config = dict(
    d_model=320,
    n_kv_head=2,
    head_dim=64,
    init_std_qkv=0.0238,
    init_std_up=0.0238,
    optimizer='muon_variant',
    lr_head=0.0039,
    decay_fraction=0.715,
    decay_shape='linear',
    seq_len=512,
)
Each number is 128 + 24 x the weight over its row's rms, rounded and kept within 0 to 255. Layers, rows and columns count from 0. The size above them is the row's rms in percent of the matrix's.

# layer 4 MLP up, 1280x320, rms 0.138, rows 414-438, columns 256-319
size [ 80 108  92 117 101  90 144 108 103  92  92 114  91 109 115 124 118  94 111  94  93  97 101  99 104]
[[126 140 150 119 121 141 131 130 165 108 139 147 124 128 126 121 117 114 133 152 125 136 151 143  93 131  87 136 166 101  95 174 161 122 101 117 139 108 136 148 149 130 136 148 148 113 114 100 137 106 160 149 146 149  76 116 150 157 196 161  93 115 117 105]
 [120 149 112 133 123  83 133 154 117 165 145 151 163 134 152  79  94  91 118 183  87 101  91 142 155 126 107 107 125 110  99 115 116 127 150 125 137 132 108 124 169 116 116 118 107 141 115 120 128 154 146 165 136 140 103 145 115 128 125 130 148 101 109 175]
 [125 111 163 126 123  96 128 141 113 117 145 149 115 134 138 108 104  89 175 150 128  75 105 129 144 135 127 118 133 187 119 113 110 152 112 114 157 138 121 121 175 127 132  93 108 117 146 126 148 148 125 176 145 114 144  97 175 167 154  85 107 161 132  92]
 [129 125 199 149 108  74 120 150 133 130 105 134 151  84 108 129 144 135 157 108 111 113 110 148 123  87  94 163  83 132 124 121 103  52 141 189 159 177 115 103 120 169 110 119 125 147 112 122 118  78 178 130 119 147 130 133 132 136 129 130 143 127 109 117]
 [117 166 150  85 134 103 111 177  75 114 152 165 119 122 120 132 105 132 112 145  90 121 133 159  60 150 136 132 118  96 149 139 120 158  96 153 124 130 110 119 132 163 173  66 115 157  98 140 105 178 121 131 107 136 150 111 102 121 146 160  90 158 137 107]
 [109 144  81 109  88 136  87 136 142 161 129 132 123 152 104 111 158 110 157 153 150 139 166  99 109 125 152 148 102 120 118 173 136 120  84 101 196 138 103 127 129 111 136 135 148 158  97 101 181  98 134 161 121 100 117 109 150 155 151  96 155 132  88 110]
 [ 92 111 126 114 126  80 127 112 133 118 168 174 154 150 150 115 104 128 118  80 157 149  99 127 122 135 136 120 150 152 108 185 107  96 117  84 129 142 106  93 124 130 153 156 147 106 100 170 125 132 152 151 113 125 106 141 143 109 129 100 113 106 117 119]
 [118 143 127 118 101 116 106 149 150 114  98 130 148 121 102 135  81 126 165 157 151 116 115 157 137 109 140 125 117 111  86 145 104 124 141  68 144 138  77 109 117 142 147  91 111 176 165 106 129 106 157 108 140 169 139 135 146 133 125 101 119 144 181 101]
 [106 155  89 133  95 153 121 139 125 166 101 149 127  87 127 153 132  97 129 184 153 110  96 147 143 121 195 124 131 171 130 131 103 150 143 115 143 154 123 124 145 155 143 139 111 117 116 122 132 131 128 113 122 134 124 147 135 115 139 159 125 155 112 155]
 [126 117 153 136 154  94 143 103 141 137 136 161 185 138 161  84 116 114 126 162 101 120 155  84  97 136 117 162 139 110 118 134 156 145 122 101 115 122 135 146 133 164 141 147 145 126 141 134 145 121 151 154 174 120 139 200 154  87 180 140  99 143 180 112]
 [151 138 116  57 100 127 110 151  98 115 171 131 137 106 125 103 184 137  92 133 144 138 187 138 149 113  99 132 170 135 165 160 125 137 103 133 145 160 143 113 158 131 159 151 120 189 151  96 176 145 113 121 126 131 116 156 131 103 102 106 139 105 114 123]
 [102 103 130 162  85  82 109  97 108 143 109 144 116 121 123 124 112 111 125 141 117 105 135  56 119 111 212 138 145  97  75 108 124 113 182 165 150  86 111 113 123 145 181 170 142 141 146 143 139 130 138  99 146 138 151 152 174 175 149 136 126 125 121 102]
 [122  91 109 121 160 148 111 158  93 131 119 163 147  93 110 174 120 114 156 180 114 120 139  80 125  94 127 150 106 127 152 152 103 108 145 162 123 100 123 113 117 161 107 180 126 191 112 129 132 120 131 142 160 162 157 144 112 148 129 125 142 146 141 145]
 [144 127 145 125 129 137  82 103 148 101 144 120 127 155 142  83 117 133 127 130 110 120 135 105 125 144 106 115 106 131  90 107 161 109 121 111 179 134 140 136 116 150 144 129 142 137 119 112 207 109 125 130 135 157 169 139 159 146 130 105 132 138 100  91]
 [112 112 112 144  87 157 134 119 139 129 140 144 159 125 147 106  98 101 120 149 157 134 174 131 175  98 108 103 126 114 130 142 159 128 104 150 108 142 113 109  98 147 102 130 166 123 198 130 129 154 133 165 155 159 119 117 155 124 135 143 137 130 102 127]
 [136 108 137 167  99 157 154 139 115 110 129 141 124 146 132 112 131 129 121 139 115 141 176 128 122 148 160 129 153 113 122 101 118 149 125 144 101 134 123  99 121  92 149 108 107 112 100 117 154 142  93 112 140 137  81 125 168 126 100 129  94 152 180  84]
 [ 72  95 138 143 133 136 145 114 135  88 122 137 167 141 106 152 113 105 158 127 115 167 137 134 125 132 109 177 108 138 148 133  90 156 179 162 134 147 171 127 130 120 144 120 133 112 125 152 143 145 113  86  81 137 141  87 108 112 121 127 118 157 124 140]
 [116 127 147 149 157 138 165 123  92 145 126 112 126 123 149 140 136 157 120 123 116 102 163 119 152 105  84 144  89 170 143 102 129 119 119 140 114 118 143 158 129 103 124 130 130 142 149 135 112 121 103 110 193 140 143  96 114  90  93 118 140  97 137 137]
 [130  81 107 129 118 145 132 138 112 105 119 142  88 112  80 132 131 172 139 146 128 169 149 132 130 129 139 135 124 142 152 150 145 146  80 116 129 140 109  93 127 134 121 129 107 105 122 141 116 104 125 120 120 111  90 136 142 123 144  92 136 112 108 103]
 [125 119 171 139 144 135 128 127 165 135 104 165 116 159 126 106 148 150 111 137 147 100 125 166 170  95 145 134 137 145 185 105 137  90 123 137 122 169  93  81 149 125 114 157  82  71 102 144 147  91 121 162 174 107 139 149 150 112 149  97 120 131  55 100]
 [179 108 181 148  80 137 108 103 144 105 128 158 139 151 137 142 107 131 140 140 112 134 136 121 167 163 124 130 119 158  69 108 117 175 139 141 120 134 145 104 132 188 135 120 117 139 155 122 143 146 145 148 112 101 123 118 114 127 195 112 157  92 132 142]
 [121 119 111 136 123 153 123  91 163  98 131 139 153 119 176 126 128 134 144 148 160 102 116  87  94  92 158  78 141 148  99  70 147 123 119 154 123 116 122 112 110 165 129 129 144 163 117 152 133 123 168 110 126 126 109 124 113 140 139 109 115 189 148 139]
 [ 80 130 115 185 143 176 175 122  60 115 100 127 130 154 115  97 121 107 134 124 119 134 117 161 136 122 145 131  98 142 104 127 112 111 130 142 118 139  86 161 108  93 141 138 186 125 108 158 168 113 144 139 141 132 117 128 121 139  87 117 147 115 124 108]
 [158 136 162 146 141 109  87 173 105  78 135 141 111 115 136 139 133 101 103 143 118 132 142 134 105 140 114 120 128 141 142 120 118 171 110 140  90  98 173 132 112 135 136 170 158 158 155 112 129 112 155 127 156 138 142 142 162 123  93 162 105  95 145 137]
 [ 64 161  93 125 139 125 138 113 107 128  91 118 102 153 128 154 159  90 109 166 191 109 123 143 160 101 129 126 139 115 158 139 147 110 173 132 138 121 128 109 139 118 142 120 147 131 150  88 131 142  97 158 107 181 123 135 119 122 185 113 102 155 126 143]]
# layer 4 MLP down (transposed), 1280x320, rms 0.0331, rows 414-437, columns 256-319
size [ 87 106  86 109  91  94 154  95 101  92 105 116  88 113 119 103 114  96 105  98 107 101  96 101]
[[108 161 146 143 148 128 145 143 156 142 167 168 152 138 142 119 193 110 123  84  91 121 105 137 157 117 162 134 139 129 114  84 109  89 196 127 132 147 140 130 110 138 164 140 136  97  90 178 101 100 113 141 141 159 170 133 103 119 142  87 132 119 149 138]
 [137 143 161 142 149 136 136 105  86 114 144 135 119 119  96 157 122 129 140 126 121 145 159  84 109 135 153 146 142 204 141 123 125 119 150 105  82 148 121  97 115 158  82 104 165 104  80  75 120 143 123  99 126 103 148 131  87 136 128 153 143 155 110 170]
 [ 94 140 118 122 136 138 100 120 121 123 137 116 170 100 129 107 128 121 144 109 112 165 144 134 133  99 161 143  93  49 143 153  75  88 116 116 150 155 179 104 103 119 138 139 161 117 103 166  82 149 143 182 115  82 141 138  65 153 140 173 115 146  97 148]
 [138 184 169 142 126 133  89 126 114 152 147 143 102 128 119 131 152 121 122 104 131 186 122 161 134 148 164 123 136 138 119 137 107 108 107 116 106 102 137 191 157 136 106 131  86 151 120 100 158 121 153 113 115 134 147 132 166 107 144 129 157 109 106  94]
 [155 123 146 104 120 138 169  98 121 137 136 125 111 106  93 106 116  85  95 100 139 127  93 179  57 113 132 127  95 133 140 148 132 151 123 108 122 144 144  89 101 166 157 155 141 142 158 147 141 134 115 101 127 119 131 110  92 172 108 116 115 146 121 129]
 [160  99 139 102  92 120  74  94 102 158 136 140 126 162 116 111 153 108 179 124 140 132 151 125 150 116 109 131 110 114  98 155 133 107 161 116 114 138 153 123 170 140 150 122 150 135 104 126 127  98 126 105 112 157 145 118 150 120 121  69 156 144  76  97]
 [ 94 117  72 140 163 113 167 118 100 123 113 115 117 134 120 102 104 131 113 119 134 151 135 146 154 118 125 132 127 138 116 128 108 123 119 104  71 173 104 105 146 152 112 110 141 151 133 120 123  98 135 141 121 134  92 155 160 128 143 140 110 131 139 125]
 [156  76 172 110 107  97 152 132 111 148 142 139  94 131 121  96 129 134 107 149 153 128 152  99 136 162 136  95 118 136 126 133 163 144 122  98  78 128 129 173 145 137 131 111 134 127 103 149 142 108 136 116 150  89 149 143 133 117 160 102 135  89 141 143]
 [157 141 126 128 105 104 141 124 136  88 104 158 153 153 146 126  75 165 161 127 124 125 112 119 120 115 143 110 134 144 100 124 133 158 137 139  82  86 111 101 110 122 159 109 153 118 113 107 110 103 111 150 126 134 118 134 199 119 113 140 148 109 110 142]
 [146 121 119 133  95 139 115 171 117 129 143 103 122  99  98 164  88  95 122 118 106 165 132 111 138 112 129 107  65 103 113 151 111 128 167 125 121 139 138 127 102 123 118 119 136  96 105 111 124 188 137 149 121 126  78 100 127  88 138 137 138 114 109 172]
 [ 91 166 141 135 137 130 139 122 118 154 111 181 147 134  97 128 108 117 141 120  77  93 119 112  89 157 125 133 146 122 117 167  97 108 137  83 185 134 125 155 149 157 164 130 121 125 104 124 125  66 175 129 141 160 136 139 130 135 127 182 114 102 119 114]
 [110 127 111 126 138 129 181 154 130 130 114 115 120 152 118 124 112 152 148 131 134 132 113 123 121 138  93 137 137 112 111 124  98 102 137 122  87 118 119 151 147 138 110  64 116 148 148 153 137 130 127 117 134 145 108 100 121 122 153 128 137 165 136 156]
 [130 141 122  82 175 154 134 115  93 159 114 121 115 125 131  89 109 154 163  78 114 151 115 115 119 160 132 135 104 142 163 152 149 135 101 117 126 107 121 129 123  86 108  85  82 113 132 137 159  94 118 104 102 125 135 140  75  63 112 126  94 163 123 115]
 [135 118  95 125 130 140  99 154 153 149 100 131 151 147 164 121 142 143 144 113 115 177 103 122 117 154 156  95 160 135 116 113 112 124 143 114 150 160 184 145 112 151 134  70 171 119 198  98 110 150 108 139 119 177 132 129 150 145 129  71 139 128 176 173]
 [107 130 132 169 145 109 127 120 141 157 138 129 134 130 105 113 115 114 141  87 125 154  96 143 179 113 113 108 135 167 120 138  59 177 128 118 164 103 135 141 139 133  89 156 155 114 125 117 127 126 129 144 114 120 131 115 145 176 142 126 169 129 100 135]
 [109 152 111 121  77 139 167 167  82 148 138 127 142 145 146 118 120 123 133 122 140  88 121 120 124 165 123  99 123 142 112 111 143 110 144 105 137 109 137 126 151 110 111 129  62 152 131 134 162 163 111 120 137 161 106 100 171 118 114 111 161 133 129 116]
 [170 146 169 154  52 145 113 114 160  98 146 129 148 146 125 135 119 100 121 115 111 124 149  78 142  92 109 130 137  86 114  97 118 135 129 137 139 149 142 136 148 121 155 147 115 147 155 133 138 171 197 111 125 191 125 135 131 132 113 150 155 129 155 144]
 [107 125 135 124  99 118 128 115 181 121 122 132 141  80 126  94 127 130 129 140 142 127 152 127 137 132 120  89 148 144 128 131 124 118 123 139 139 114 153 115 154 116 167 109 158 182 122 101  83 117  70 167  80 136 122 136  96 138 124 135  88 110 119 167]
 [152  70 107 105  99 113 154 137 158 115 131  70 141 131 164 132 144 139 146 124 138 112 145 160 117 121 117 123 100 133 101  83 133 129 108 132 123 164 132 119 131 148 100 125 135 137 131 148 126 103 154 101 130 105 111 160 134 133 158  78 121 136  90 181]
 [128 165 103 137 123 115 142 138 114 114 119 120 131 155 126 132 104 133 138 109 100 129 140 120 105 130 131 155 109  92 127 118 132 121 156 119 118 128 119 157 121 143 143 139 149 171 139 136 183 147 159 162 104 132  98 110 116 124  94 137 118 122 139 117]
 [ 98 143 108 132 131 130 173 124  72 114 100 127 141 160 105 144 100  99 133 115 142 131 148 150 143 102 122 123 147 105 111 172 159 123  85 127 104 153  82 142 129 108  97  78 148 132 108 129 142 113 138 121 105 157  89 109 138 137  91 155 140 168 129 116]
 [119 103 144 107 125 122 130 147 120 140 139 143 114 107 134 191 145 130 111 138 145 148 120 145 117 116 137 104 106 102 132 140 190 140 154 121 178  81 131 130 155  94  95 132 148 140 111 121 145 138 146 107 146  93 117 135 150  91 124 114 123 113 108 122]
 [150 129 149  97  86 115 144 149  73 159 157 117 165  96 171 115 130 121 123 112 133 150 162 135 113 118 106 148 147 137 144 158 125 160  96 145 148 108 155 142 120 148 143 131 120 146 149 170 132  99  86 153  90 134 166  98 131 144  99 126 160  91 116 131]
 [137 125 115 152 113 157 129 119 148  89 165 103 132 134 118 121 144  88  78 112 112 180 104 115 111 152  93  95 146 157 143 100 146 144 158 126  88 193 120 123 114 132 128 135  73 144 113 134 128 154 129 127 146 140 150 133  91 112 153 105 144 137 167 142]]